Part of a small language model's weights.
Size: 12 layers, width 320, 10 heads of 32, MLP 1280 GELU.
Architecture: LayerNorm before each block, rotary positions, biases, untied embeddings.
Training: 590M tokens, 2408 steps.
Each number is 500 + 25 x the weight over its row's rms, rounded and kept within 0 to 999. Layers, rows and columns count from 0. Numbers have three digits each. The size before them is the row's rms in percent of the matrix's.

# v: layer 3 attention value, 320x320, rms 0.0544, rows 66-115, columns 80-159
# o: layer 3 attention output (transposed), 320x320, rms 0.0518, rows 66-114, columns 80-159
# q: layer 3 attention query, 320x320, rms 0.0754, rows 96-127, columns 80-159
# k: layer 3 attention key, 320x320, rms 0.0765, rows 96-127, columns 80-159
v66 119:505461491516516491476532502480505498494530474532442490476490534477498490479482499442506486545491514451491530488501514491460535487481495515521496548526554512527479499451523483525524479523515487521511466524504480515475536484530516516497486454
o66 101:470519477452445476523495513494490462496517554451517520515509490492465530541538490490530515475479538502500479490512513483473471509513519514448478509494465549542487509500528498515459538481531490476517496537530546460481486486473512462517507517
v67 114:452463435502520451506473481489456496490512522506556489473513502481489503502483507505497545488469517534515479494521476527497510477527501496464505515496454483491523514544460505513499492520470508489498480518478497543534497501532480530518497485
o67 102:523515589419495532473491499505484517493507451478505480514490471553539487499478491477488516511518511498517500475469494449511499510526514530546472499514538538556484529474495499466496488457488474481493493475507508502460522491500512489467460459
v68 119:508490480511454513474491496501510460529493533527545552492496480505510474483514505566539518531501505459495504505507475480462501489456523434497500526514533540524467507494517451483540479493509480505500481520494525464514501508487486491513487484
o68 103:477537528485496440508521500542481488510494497505462496478490506491479507501500497465472491481536458487519487538504531495559561456484499536484498475458475498478496518518534516497498545546554485529481511481491521548494511467521481502499486526
v69 107:509511495476476551566482498507468521521476526508520496520500539491471511546475515519517499495516527463516465507465480471501520473513472505503499471509471498521489490467528470556468559494499529517488476482527513513492525514490502488437549507
o69 097:483517496507498527435520493503516522505479513517471476530475514472519499482508486480483477519471471529513511539514448517487514522518468492504510535505508506479533508549487512549546515490483486533492496501499496510483483489549474506536506515
v70 111:482513556511482461484523495514519532513527494496512542469484472489534489541510514504502501488471526504471562461495489535502498509467477517477527500487495506536503498566483479506506509507511515452522493484548547515503526473527489513477466492
o70 099:518513456503506474489513562466531497499518493504483511521500496514495507486505479516493505496545460517504469556463520477496507475482475474482486507500518476449521486458533496507492510444529473479475469498505456497510511511531489509468491457
v71 103:515531496509470465405508462541526484512531508492514532470492472502489550540488479495508485501508513471491468518491485527484473519500472519442539459537508518495497493487484515522566528489481526468490443484531536496487530538476531496508518514
o71 094:518510499443487471503483534469480541487463491542486501485514501477499479444478452507522545530478511526468555506516478492473526472502503521531464481504511476492483504491509465517492481468526440515514499568541477510528503445507504523501537529
v72 118:512498492487545498476461428460449469513485489522512525507501505489533512500514505526477474491514525452527527541538523488509477497527527487498495529475496514476502491480517563496488535513494478496560510522521521496484522477462513512493482506
o72 103:519519555536494479470547568511503464487512480521508478475463478568488503453477487501504475460533459521497495483527541513468525539480527484498500542485528512512469515477495495503513522479498536496495501488512500487504505524534502500528498505
v73 107:498480455467484479491514449513512505509565499462487473487512477478495490537497503565504495506467492501527523488503549512511524507518478514463461526460498492487470520503481472490510507508497549486517523499509498502507484473524499522479527492
o73 098:513484546511522523503531503492536495481517523515511467520543499558455518472514485455494523518518499459515498516509455481543481533495486497502483479546514507525485496494460536493494490488501486542495467489505498522525478536510494460482480529
v74 099:500503487451514522538528481469509516517507465473485461501502527500473554561504495494474504525493470465455524503479492454464477538512476495493503500518502466517522484478527495473507500491496526492488514527501536478461497520520503492465487498
o74 096:541480492510507509484510484457524524452525505479483518482488465470482482497539509496518490496477513531551467498540537468484534519512505524486560517507510496483514525497462526484493465456489511509452510463480475539513498485502481510476496494
v75 125:524468529485479471474530499457517499514492486554494494501520513467516504508503459498489522509514516528470512500511501465530527517492522496463508530457490504461537482510480531541516495471497469528487503530497468517536506473488494482484500512
o75 102:527542504483493485545463490489520487471509484481488513522524459523500476478529516540494500525471479511496515515465486555496479481492487494527495465517472553545492527465493544533491482528504500483492518524521501493522493519494522468498501482
v76 116:474522517541570533529475485485504541541481480511500486522469454526485516468478514495497485535493498494460488489499543467519478498504543487497544483493472502507483507452508524520498514471501481510526540544480495528519500539526515497502474518
o76 102:552485532515509506449519508543474481448518566485536490492496532510490518487523536545483521456480491482508532490519544532518504514537447487536492502454504528500506449538535493473516509533509485495512523467513520478534504480519513502546491474
v77 108:476446515490552511474540459503487504482526505461485492504517507477478512485519505550452485527544478516469509489523550459472504525475478472493480471464491472514513496520453493518480478498499519514493502503521532450513509522458488540528541533
o77 100:499521476479503489528469524509552510541477506501497494486491488537496522495492446473527530523500491511454474474479485530486509478530500520522515480529502522515455521484520470503511542509472489501510515481458508509492530501492542458459519470
v78 116:480511509513491483551489562481510482517524482489519526507485462484490506469501528514489537489493476523497493510516491469492509517495457493488482564485490532495481501489522472504503465512480469529489508486514468435487462524485456506449548532
o78 101:495516493502505502480498490504528489529451509493512480444518515516502534508500514528522502505440522494484526516524495471512494468482541526523511472517522504520503519531456518501473547477470512547512520512519431524508517486490471521505494497
v79 113:515502488519538576475536511498494542498478523493511518519529516515511547513436501473504509494506538492505476475534468496478471498507492498489517506495546484471497458471522487472540508476515507470528470486515490510503517485506467495526503502
o79 101:496471540507542485535477507496489450479511516497506472502498534496511499485500500499535515508464449489501511539496511529528521522525515522492522513475495507492506498549512490567512515506510479530509524501472492474470494529515514534505478495
v80 119:504511531465491501511518526498460501498449465544470490521565481502511536496538505534525485495523504546482530510484484513469503538499445485518514482485491504527514501494496471490510491500453504506421504488539466464491506529545508513525503475
o80 105:505486463523514526437507497483519486520510529461505493519491486474495464532479513481512513514521509477532497482474523491496463520484535524516492484483547484435490535537496523511471503456538508530503466507484511551483506465467512449480483492
v81 107:509465469482488479525499549501500458500491455512460475497514514479471544478483489511462477497552462492460518512489471504461524502478517511492536521512456465521495495501487485538497524469499472483518483548532527490499468487534537509521532499
o81 097:528507469508473496489486425455494517514462504500472535490516469519513495471461510512556550528475509507487471488486509476536501499486517481474465492458491512518541533503556534479529491528516481528501469521458502510481497505482521469511467501
v82 111:491537531527511457508530540489509532466533447469497490502510508486512519474463482485553500502479532513510487490485484520499451478501480505488517450466508470531527482523512504486528510522511465494512472493496537447486483498456485509506524530
o82 099:490485482486517495500459495527460492483502505500471508479539473512524485497533499537463509527479487555516496533571462539457484529508488520521467573537451531430511535518513521509495516473525505458533486484522490512523514499494525448464478505
v83 110:502542499561487507485525518475508505522509514541503468498499468541518493465543523442500480487498485489480469557568467499466531549467497497466464485493502505509448434530507477505484497515498500511481513442489471479526452496484514481515505450
o83 101:508518499477486502492475508530467501455484470472490523424487514482509506458480500537474495469531492508543492497450488532505496515509483529518554480486497533529495568463486504490525497493506536464506525497496518499499543538529470502457539509
v84 113:482514460528526507474517509469547536507497478498514474521459477488521463480520556505491509479487508456499483509497480504521526521501507493464493505440506506477524490497525489490479472499445512498505518424539524508513472525496509482529527520
o84 099:553506488462467519517511534528482506489506469511485500530480523451478519518512481483521461506508500482511477477517517527504483530500494507520500560494492469485489505497511529529526528532528501503490543533476511489502490471464495517510468508
v85 110:486482476471504507562495494503527457494527454488506505499529492464482522543495486527538500477518491463484489517500527486489492486546475480463528554480480455475448507494507537491468512508530476487491518503510493501485512498501523503492469500
o85 097:478501501497485503487510488503518540557504527517517486501461500577518500498494475475500507467511532521529520526485495523487519489508487511559468524517492470514511473462513466481497482548490529520495493514509515517492485499452474484507529491
v86 119:524502514533479472508603509517503511507483483455517493461491499488462486524507473526475525489505481483518510497472516529522485500525492474472510484513499516501540513472486528505505478565549499516503489499486506472485509535516516540533484522
o86 103:460483513505530494494495491487492517489515484539526484486500500505516521510488425547514495487470495535444493488523496536516561513516519501486480544498504473523442465487498513498510509470505522507529513464473500515525502479504534557480494472
v87 108:512462468536465466492502476488460491466471512489496509504526492495499515466482504488504493552535513535473518479462525507475520464453526530528511528518499546514464518486480505466462556476496484515519472524534554483516511474488486503467510486
o87 099:519519529497549510472505521537489482554461508507498510530517492548494494523492478501478485484539496501525496525502489515513453472466450545464470498536549511525508466479501485493486474525510470510500467528466473459522482467495525488499486486
v88 121:497477494491491508515496466481432486500494507476525555506488530510538490531502526519467504474502484464494473468488504502481492484518460452467503531524560516489502525483553476488504518519551480519503515503486497516442527512499482469468513500
o88 104:463505505515477525497538493519529473477457502538532512489539474502493499487461424520534498521512516531513485516513512520508525531517528531502468490469492513491521485574473497530496494495455492437475506516542486525548482516493529541512527485
v89 114:488501497480468518501519530508513500468545515491533482465501475493494555496508497517514450536516549477507511468479528506494472479493506509520527482528479493524538490493473536513488522472485524470511480510502489497522465511524497511505476497
o89 098:497491475480533494457532499439502516506494464512520497487543482552529490536472512464525485490460457511488472495521470486470501504525497507528489491498503500484488519510552442500465511516524483559489482485453546506508535497501484507446522509
v90 111:492546519437507509458464499461490524462526480536467466474515472494539485423483493435438475504474537493488472511509522550475469512496485480543515473505519466512518484482537551501526490522483487478477515514499491517494509505520515462507507527
o90 098:482475466540513497530513495493534469548505521520472467480493497508484438522474514486529530486477511464498496522513490450527504483456482488470469500493472513481451478514516511504496497506544534521558495532507509458482518499478493523497547523
v91 114:468459530480475506520458566493514530470477515499501518534533510510478470512531489551502509512520507469500498494495477517478482494546538443536514543508495488511551534504524507505462506518477465488473507518487500524498479510517490462485490516
o91 103:527484504534504501520509475523493483488473540494514498456514550465549448459501501468497486472513471544491504516483497460508477482468454536482497467478506470507503535497475487521520486524506506507510526472505465523493553551530531462452536509
v92 111:533489464486509451511448469494521510468497551483508477503484511490529513523505462544494487511530509546536517507498529459515510489464436506466498507522535512504474515444511501503465502490492497488483481546504538532519511497550480512528493500
o92 096:480500511510471494525532527483500515483534526529476518491543473528489494506511519451511489460534479502480530508520549483511510481460508510528483531520450503475540458493491519513479509514513462509490473496496499439489486501460496494479492484
v93 104:497473551465540478600546502509504493464522450482479494504496488524506465464548510492511520491480463536525473517510500476456463475478490517480479503460494511475499487505478530502494507484526497584490517520502544510579528468488489477495490545
o93 100:501515502508496514450505497526499496491522512503491537535450513474490509514538482473500475518515485505502465517492503529492522510490482470500500491490539479494535496480517477463497527515508529455534494489517501507483521534508481532456487493
v94 111:510535515476488499477545526495517478481472490500531477524507488474492491490513481464494525523534509464455474493481503449459497509494491517492525503451515552479531478468512510512507500501514500468502505531489483493552506535468496519487478526
o94 100:528451507532486500498471521505476538513521515512516521475541519510509489543496486578448518470489426509475489484545496510498515474503524536545492522494559431534471509513501474500496461504479509503487507474530525479487497515499502447524525497
v95 112:474466496520479480466482496531511452524488509504501559558531515530512486463511541546525489473469530495513528510525489485511470537493507524512515519540478513492503509518535539487456521480517490456481497464502476475504454486502487505538465512
o95 099:499574473514488541524498511460528470511484472513487466472426509456519526497504448510484494515516478473513519502477549480499471459486497500470510523477509478526551494487497495510516476504454483509518450485474494492544474522485510504494537500
q96 120:491480512488491480487467494499507515504527501507552560503474495517511503493480485555507544488486538461485480504524511530510499451485395479509456535509470477503511536524575484531523505485465499513525488504454485540487467580520484489484488479
k96 085:510513477472448501489468516509520494472518518412479502539519513480514477525496527472549504516494468489502516504464516499504509477494497548500522473469481500490538481490484505485492552483455498471536545537520509468498492511495501510484486484
q97 112:445514498497502505512527524461503521496487463507480497492498504500506515534535508501493474496491524475491552496507485521525507543488478456512493499514468486486490522496525509459496540523571498519524508523503481510475517503523526511501445509
k97 092:522484482450531501487531527542508496514485525471524529497516486465527512499466478472498500490488483558548533503504481518495484510499448492469505477491484444504536511449509539524497521507508536480510528506495478492462499502508529504500520463
q98 099:505426531498504459504512485520463492483512491513512546538490497489489490506469472477534489483504504435490521498469492523524509496499467473489539512486501503493527487545530497476567540492487513516510511484477491522519486532521496508512491480
k98 086:461511486507486482459489518503512477470457489511495525487503505530499525515498479466503515506525543523508528472497486552477504512513521506486482463496469496477494543513503461512490466500494538505542469484486531541534510476506481497529518450
q99 098:479558465465508529492481522484542508537485503495479457470492484516498522500530523511492476541476517568510473492508522458486545504504508517476444481525485500510480524478483522501475477468505527476487504511528484488480536473502520468504513505
k99 091:518480484483527519515528500501511529521558525515500491531528498477493454520473511517450528458480456483489494488523504482483468471497486517483500526531510485521492495522536503457532485517493470535460538545544501501477511515507492503470464528
q100 116:526470529480480475493467487555472485496496490475531509513469452479516487525465463511473473503501478462524513492508495465522511446508448472482509543516506481486519480536534480521527494496499541511487488500460490539517490538522500480517515494
k100 106:510568490520478532533555484505510442524506510543490510520501532522539517460499491519535490487487480471534484534512512537487502509522509524507510505504515537493542472499485551527468484532461463509479481538459510515491482533495516484472522505
q101 070:475549451480549442504514484495529496540501512475467495500508505540492532509507520468516539519496516480487486524498523520509514546522483492456527491499477510524505520475497466517530543522531455506501503476543505459501492489446490532508501480
k101 092:512498488482509443512489495529507532484506468493480476523512453491465479497485544501475509444513525520480488517504500493465499501456484493479466521488538470506493539543506454529546468528488500513488531515511529503464551501504441533497451518
q102 106:519552466560489543490502525451475485510513470556491482511487515506502476540505502521478511482502519590483546505498476520494503519455504502500481467497497501501479539463497504503458491458533477516543480498479505486521518446496540509485482509
k102 103:492526488525464517536527504502526496500458511485492489493536521517492489462516514486527468476497498498489507479516519555437523538466511516473499473506500484474544543500506487495518505496501508522522496505477511542497521518478494496496511512
q103 111:488462501480486505534503514499483489513479461519495462490514490498525515489492473464444496510534530494504487523492475494519487471506512534477496500463525485540497495512458523514487488502509485514509503513559473466499492514488436493475500560
k103 124:466528507477492487472507483488501454526515493531504524522465529493497511507488463501522492537466514516516536494485465525562487473508501485481491536515500547484541484474501506524504517501468512500505509520458516478527484489550510506509515449
q104 113:481454510500504483438526491495512521500485464530491565508503514501506538528469500480489470493496504504483523508459461483490535524512464479510517484526485483472517524530543490488486463563539498509533530494519501550496444486535459513478488503
k104 116:480540507515513528520487509535493505504482540564463539500543491478462506503469498530502499520501496488506521450509470497456490476490523516479515473453517479494523500501509478491547501513476555491507453474523488516546478499484466527479497496
q105 120:525469467500465461467536476492469469489504494489552535518460522484483495518466448451501473497509464490492538520471520508513552447502494480523552457489505531537519519498522566563484520497475492482518488539480543507481470520515507495475499524
k105 124:500492489531509498494475543504517492440524487458502548509581540502517505500537531531488500509503531496539560508469524510506472464486514547475521487520483497533486501537496546447505510492473549534501507525488521492530524470505493515500518529
q106 123:509487521461572511486495487497556517553496537521534550522465482477495437484514508488463476484511485508594499486507525534521490455489512499511483520466536485529531481496511539509491447504485504483490467512474470506504513493470478503499525496
k106 122:532519509486509494477530509527466483475504517516473515500497470518477484491531466468441469492502450553493538480482509517493489495488476472501526550453504443508496495492479454494486504493564464520497498484455503517529512530463484519477558530
q107 110:525464474500437495508512497482502458523518490504507516476522504489466473514504520500504512524511505501509490510475500486449499485524527487472488467482490478502517501493533488510501541511485489506536525505561486464509469480519476479502491478
k107 118:536541501472482512480510467502482466498467501473507507501495517531506501494535486549432500490504487524488468512535547490488543506461503509488472483514486492464514498508474496493469499500487535484521507544501502516546516515491425466490495509
q108 118:522525508484463521496490491506450539497520496495496468473507504519488521574497502454483533504527472478521491460442448489473523498502496496512530542524499503529477520480520457514559515510484536448527500465519516535491495483548518510502512498
k108 124:501462522470507516482515481537480483437512555508513536499555501510485500508479517492495492521502489470532498482502516492551488509531512501530485521503494489488490493491463479445511507478473491513511466508561481503471469535498435492494539512
q109 127:494518487531514527522471500456482483483515509526484523522533472496501542530499501512493486472490490530490476496486498511524529539479491484483511528460488510486505499492517510507567552501467514515535556498490488518456470504478467456555511502
k109 130:510519493540478528510484489556503513498483521531504503473481478494507502518518485499514543531498515480513562492523467494501510442534533502456468495505536485505493485508501493521456506530494520493501530495485468520517455469539501496481481477
q110 116:513512474481485465519502513478471524514504463530514502538531508462519504480491433491486500519479565502509432523542521542508496534536521446496541490517465507469489480517522482527495501511490455481516541510491506515484559448458504503465495492
k110 121:488504558542529521473497474538502500518468439451493536450514502468499459503514557461534509453525566477495489544521503514532445544481552515479512505510474529542500453463504465493528461500534512499517478473487485525537504497532485493492504506
q111 126:503540524497493523509526476503470485497502521476547486479477509567469538428524480466518529509464494501468517511519493496512517549515494523485514470524490487515521498538513526451504500511495508544520469487506511487526480496483508476504503486
k111 127:492539492489542514538514547544509476503516482495505489515500457452522458498441526543483513504523519493541506474495519539511484459499455520484464520471438516537446481514516538528507470504486486426472487524493539474480480458560475541471483509
q112 115:512460538476539469507442514463470523499482515473476534468533506528473486542528481496540513552531467505501483481490479494498486499498496509481472540518484469486474492494489495515536496560533515454513520441473507508501484506461473514534488467
k112 120:472505484499574513500516507502493467454498513529494478425502516520477525536495477543471487476482480478518469518509473515491476484509462472537467504543521523509519477507471467539520463546500524484524473490554449456477523499483480488516579465
q113 126:472523519503471460505485506518495467485523499524494515476479516447520517466471522484530529493482501450480495495452452543514550501517459454504491494477469533501464515477467507444463511497511518519497535513471478509488438455531507482499489553
k113 125:454495539563482545491457523474510505510454493466494478470513484496510495496505477499510479488491477529482519476529530491506452516489531546491532548491485484519486471475537531501544526508500502517475462477488478485544479516503564445515494539
q114 120:513459512464529479508491532470504481456494511525526486507482509482444549499514487479534520493520471496483498456510531492476501496510479557468465527483510493462474479489538523499520488516493497503497505507493455514459522494532532508507469495
k114 122:487476487474488527509476510496466497496490475516468454509507487509482474447495500481525527507495484519530526517521499475491494455498506474555485493507509497477429480552486473474516467519560469486503513506556546492526499500483450482525484507
q115 123:467483497509552511496521498480485491451497451494504505470498502539492474541491521505493503465494520499511502534482497551462522470512490471486544478510522498514500458511486501505504504564453494502544504521527490533518456465513508521510516519
k115 126:527478510456491496509460523541492513480445489501517510502517504542469494464495514504506517509541513485507544457478506502500521526498483485501498483475497517472505496488530511461467458488470507496505522546527453495495506532479511495515495479
q116 119:510533502508509497497475500467470469523516506484512491496467513496517470526489516528507507499514532504525486466499450545526524508517515489505514470464463467495499500469477515510535471507504485499482487495485513498503431479535500480463473512
k116 121:499508465539506463488496503486523481505473506517495488526471487537484430488496448552492502487536467498505480455480530439507490488495487486493498528528502527494532514450525518475514511488477510544475529521519481455456519444483476532527557509
q117 126:497521496451486484494515529501514542487501492480556515520486500503493539485547507530457467473517475496497488537527500510489516460499535528501487509511550513522548470485490494534506496499518460535442506499508528526506478459522462525482457498
k117 123:541536536508551487476488478504472553505564488517505561531457479488535506496456502492526478491513472517491503485521453543504506477515545529476525443506452494500455496481489523502467455511500513474464484443510517456477477471474474496530496549
q118 123:552466523565521479489477545495502462519485504506518536545468530478466496488540474500522550505473527557484493527519474495449522481485510524501474545489531512512522447488504503491511489489516460529481495461477460563513516511508440469522539512
k118 127:473508478456492494485501494511510590522530520493475523484487468481487508475490518499465460472457514456486502485506514523488506523513476498482468476468480486451468527498542450529525514497514524493502533479509540522498503479457516490502491491
q119 124:494464469491497484491493494506494459500533466496526542464476516507520545505477513527530514475505511522533504470511521512496480489527483541516521542570518520542522467510495537468547479485512492531483479540529500508474496474512556418505486516
k119 120:488494465481486503475526509543481501500468490442506497531521443537516492536464482475465532471499528441552465523499467464474488469532502471493489496492512513493476498456509487520516541521524528521471534502508489505499532483504542501530528472
q120 117:476442511484489512475515476528554508501480532460548521515506473497458513483514506519482485499550505515468476497533542524497521507511506501499534520494507524518520510494502492536460516531455471473477476533496505524511466545525501483502542497
k120 117:505461563502499489476439583514537495493503489497523548508534540492541510544490500449487448512528470490453518488523530490464505466470500538521518457501505479475517505535524516533573466520483492481512494571505504513509496496472464494496519511
q121 120:527461494504511486512489509509489497518470483476542482510458502528504498488505519499484540515472539517529547503470450514463480483512503461516470484537567517547471529583480544495505554486515488508510501483517498480531426519507481504518472511
k121 121:482510530485476483493569466513512487513516460484477452476521479531465524569466496500518448471488530501492488490548533527480504519480462513470509494521476487442472506474520465480517459489504544507457481492453494494507485509496471476504496506
q122 119:506513456488475497508546474527466583526483521465460507520488518502517503505487501536505445464459442449514502493486523516522478460507503491503470507557491522526552535520495516448488462478473499488507524463483441492477536475474478477491509487
k122 123:520498501543472524497503497504480482484502479509519499482517473501489522484480492480472565500495528502539453549490523460535463511529480445503503517454498461509508476496486497529453473510518473511486526499463500546462458524487459546510472424
q123 122:527469511525520504558464514468519443516526483474540513512486518519476510467473509431510465481495521479512501486551466501498510504526525488465549500486495526445468495477524500442508529446518492503476528491521486503521543465471550481500496501
k123 119:493532512531475503478533544514505515506482498542476488507446501498518498499517513496497467504475532495465491504493524530489529501465493514571542490446502494479463549524502513481467512550483477479461519476497484488487468499513489497496464462
q124 125:488483506518493507487524499461471500501528500490494520507477505502502515490501487486490497542527496541513480437504511525456493497559527509518493517491495471522479481474522560543460537497504486518499484529513522504532454482490490511519510471
k124 125:474478489454497504512485537504481509456500482508518480514510541475532509569485495498485463491477488533483519504508486485499480488526519479468495497508442513469485498501550531500504518541489510476508490536512530454490522555515524543507521500
q125 120:486475544450427508490507468491468491520475502460459487530493489503450486457509474510518461496476463530477490512542460504479505533490512516510505541516507498486460424558522501515541509558493517505486489504478465547497521536469484497468510498
k125 127:466500501486495480466537440526574497485511513518541478519494538478485501512510526479517496489501524484532468478473534469515488536527448448467496497511475542474524506492531526547462517515481487495502437470511506459484497476471537465479514511
q126 122:489504455506498485492501497471507467473523492509480492495516462506510498510482533509473487450524510525526477508488495490542489452502491493512504522450545517519494484534485546503495476491456475514502531531541528508506496524470475479533532515
k126 122:492534487505511494520499551477493514471471522496511467518502511440466538526512516485458528480483505469499517481508473535497547521498515466470482514453459474483505499523528470488468461518487480519464502563503484506492479494530523504532506516
q127 117:491443517509497505513525514509463503496510493500503518558521531509484503513468499490505527507506458495503485536477522482463489492502489465467540466511509498557496479475534502481511508493476507503509516471489482488479518476450483475553505511
k127 123:514510471539488469482501487504478510491530525517507496476467530505509485458503482519497512535450543487482509448497527527492567499485460479453477527492502498499510507503478446544501508482468485529491530500485486556533544509517467518491480482
v96 113:509469505519506489532520533492511492532522448506538528540524530522498538509473492547492536488490507506512515506525508473517565498469536483446504529500477479505471493527510510482480483499444505474517478505519479518503502480481448541532448493
o96 109:527481511492506523514456435532483492481513520543487494513529501520509515459521519513511455504508498517485508505529467513520485527493506502594508532524506543497513479513474480491538519489479497552487513481472527546529495508483498503499546499
v97 107:526492496533513518517473529490514542503520504485496490504477481449523445520489471526467534493529476544528512453518486497521514507511536501502450501485456488481509530475464477501502541514515508498443504483529501492510519496551485516513533506
o97 102:478512488503486448463527462543516494515495477479504530476519550517467500477516493500549506480505517468489486499496500555494483552486501519502529497517522509482484469477520490481502507516505476495488505510453499518508509513477495467517539501
v98 113:461508504479506498476486505470503519500466562546493499485521438465471495429499526499518471497479499507470474524503506528541484494540514505488519503492479499473488522474517510459528518515510529510476477474477526490554469521438513539480561474
o98 111:486470513512461493501472510504486480470510499488537531524491515523510506466475486529513505509477515489494489506483487471445524427457454506510497503490509461536476533514498542488470465494467474497532441475534526546459515483532491462515461514
v99 115:498503546429538558563506525491479506539463455470476488441495475503542508488520477488542546531508490486492477489487490529509481542514480491489481480485477524515534517499462548505555529495459511498525501465476517467500539504514474503481475456
o99 105:495493499508472461463490509502507479503544488514505505504486534497520500554536513527504476475495439524558510499535476496517525500484499520504494541453505497500454519496508537545490525476498507499507539553483516490477491485516555480512543539
v100 114:502477479520479536481539499456477488482480514452500494485516501547479526522448516523468482495507520503520562495523508497462469509479494467451523517488512483466516501494486470461562474515477513525535500444477519517474487489479480474505490493
o100 100:556535525466480499500464470485532503509484498498523482488475493487498477519539472457520508552517479470502525489519532502519470490507515448458487509479525521503441471490519482534500523522528458514476480554481516484518504480515489476461511502
v101 111:437485494470512518537520516504509487482506486519473423502503486467492503480504491490492526483498468547504507457480544546439478481484462501505493484522516504497540483487463534480547545508437464478466523496541531509514501497553487505487543567
o101 103:498501543542531463521523521487474451497473529453510538531500493554524468518503457505539488509506460517521514528503517524530468488465498497502493469480512485463483539526511517545517429502522519482553511506471430494493508510467476489464503443
v102 107:475496508508498515484507495539458509517556501492487493499459489466540532482502454504515526500484495498503482508468465558476498498497521509483476513533500528520566492422509512489559538446554485472482465462495537491479501536481529473512521507
o102 107:494486516521472544487499489504470485472474462479500494558517494526459505521458519529452488492472517482479472518467506490535460486546502482485505511513489444511466501545521486542485458477497476493534510515498482504469491460465499514475493500
v103 113:479525541486483518507480501506516511503522506502506523523511481485485478537536535526520521486493515534510526487485506511495543471488536452487465506553500471499484539509474496489525499454499532498485486481510486508517478515469534473481502514
o103 103:474505473508441485524520500536460470451482544504501524461489455490481531479482467498490480495507464477485499538487494485511493515511526551484493572471505474508500479454478542448504504484456490510489436500470504485467543509506459514499506507
v104 106:511475553450511512492468462467538469450503524509475486493504468488513525527507536535507555507500543528500500518480472458504501539512486496511495504477565494495534472454521495529468473531480461521468520489462505509495513495511525495504578474
o104 104:489509486521504524457582508523519475499460505512490473504454519507521467514497490490518495476515516499455545497516490496485502455494462494515470498493475532495479551499488530507484511491519509477502481531469473552508507458525460515489506518
v105 112:470476473540498477517522440471489487488509473488485493485472473488502516491511476440453510544515490482504503517498485487530460495503534540506495498520467555506504513509507527542457470476487461486516469515540441523496507512506491492482463492
o105 110:510521513474501535456490522499505482549532473479490507496483493507524554461485499449515484459464504482542513489476507496483539486508474510468497506454483459472486489508522481476544472495529485491508526484505491475492497460492499520500518507
v106 111:498491513515484451488474531479483495519511510514506512515489521478501520483517476536464440480534500498483528540518560494522533530482484450476493510500478495548456487487497479525477501534498515477502485480502492513485487540465489483512484478
o106 104:525479522501497505495519510487485540484488524494493481466485505487523450512468523515498535550486546473541471475503505503537476479477476498494536503508494511503505494524525518482524516471506527498476478488501525479516498464479456471455551502
v107 108:470496543500487492547536461478506505494520525458491492535495470496488516484526463512498519512517507502524524553494477521520514457508491511463464515506512488543480482462508488491507493543480533461472504516513478508485507520497489464502535525
o107 098:480493489492523494475490490506492486502473453485487524508523497518497470487471516460522518509513557475489478531522545506476474540489483490514519499518511488513481539504487511507491490489485506495530506497473514499493511462501489478510502528
v108 127:505537431522504520546487515491482524509548459496494557522527491519457494492488504499510509513502493510495530503515474471546529505478503489519486486513531496503506527513463495498495491456465511516509467474526520512521519484499547531512519518
o108 109:481466527483488490478529505522511495515466496549512501539485516466524519477521515525475477524511462508507509476503476470502526537521477495506516494470433529501503512494478498485496534524528543503523494488489486507546463479482438487530472517
v109 113:516484537478498475476512531489520525451536534521487516497429523409495517508496550482454535450496525520505480514491529478439501480521517524485489536459519498529558503511481483519509490483464476498482460459522503521497531522484503483529539533
o109 103:490522477578518463500483488436444476498478512504519519514514540571523460521532497512510502510538484453488563523528496497457480486494496514529492511498531505474498473492503487483492515522492498504494493513544555480502429546533492483500478492
v110 111:433484542530469508499453522497508540486465497512466471486505509500496543496526485530523473521483492540516523491497519482484516455498543520505474492481541506525511457512537512491502540505479508481488503491507486494499481522487486531494525499
o110 102:556481507478570537531540493492463425514532511492517508528522434500534474512485487513488506487549498495454528540485502499494453490513475500531482510558502519483477539488511480509502507467514498473520514525549509512512494490493490473494511527
v111 116:495491497481463530522483450483526539469477520555508481483510518487484502540516486454533457468506489490546501494472474508527493458480529482509441496491536492501478485487476524538492510518493502521496466504480506520474503457480515521498507491
o111 112:507496507490548517502521558492497452469544498484484485509503454504542473495464519516498514509486497529484494489551555513529505501508477500485554543487480469474456496492492487481471500492530484505491517512479480515505506558478514466538503481
v112 113:491469491523480497498496500501495524560542494505469502492553447543539499510501472477467500557534500545513476479479516498468468521523426453456494518513527520479486485470485497495472436502491497496490466539550506513542486473488467520505534469
o112 108:473522511491533492490502495522492474532476518531524486504457491489475523457507530462477471500475491446532482476504496462470538525462513556537492430441473500506520525542459520492530525464501474514515490526459502451486493511483501476502462503
v113 112:496474530483514467481499494507471509498481488511510547541521542474506495510561539493516498525506509487506515510537494450467480475499491509506462477503519553490510496522540492543476569467486487472518524500482521496547494465509524482474486486
o113 106:511542514509512473473449528515565505507489521495454497498502498515481518521502514516499543490495460520468491512484552544520494510509501451503516510555460451471474534489466491459506491455502500561449476520488529544508540504513491510523478461
v114 110:475516520501505510522510537526505521486508493506510475495566467464496498483475463502517525498491490448520482514502505475477485506509507540494521500502431500489546485524497499546480489515488490516532488445507471518495485500509488507489487504
o114 103:499543515554505467515504447532505504500498498555526491453494523493487499529500536497492500477492503555482494475522525565505475462485512481501502462509516513540464514517524481521517473472500489523528504509470507505521520493538509500450448536
v115 119:511533493498474487520523488536500457507547521546520505453523480455502494526522498537482518458456491476480454462483512443504517458470542499541489489508478470490492513544476538469489507450497522489507489482489488468564521467491479505512484485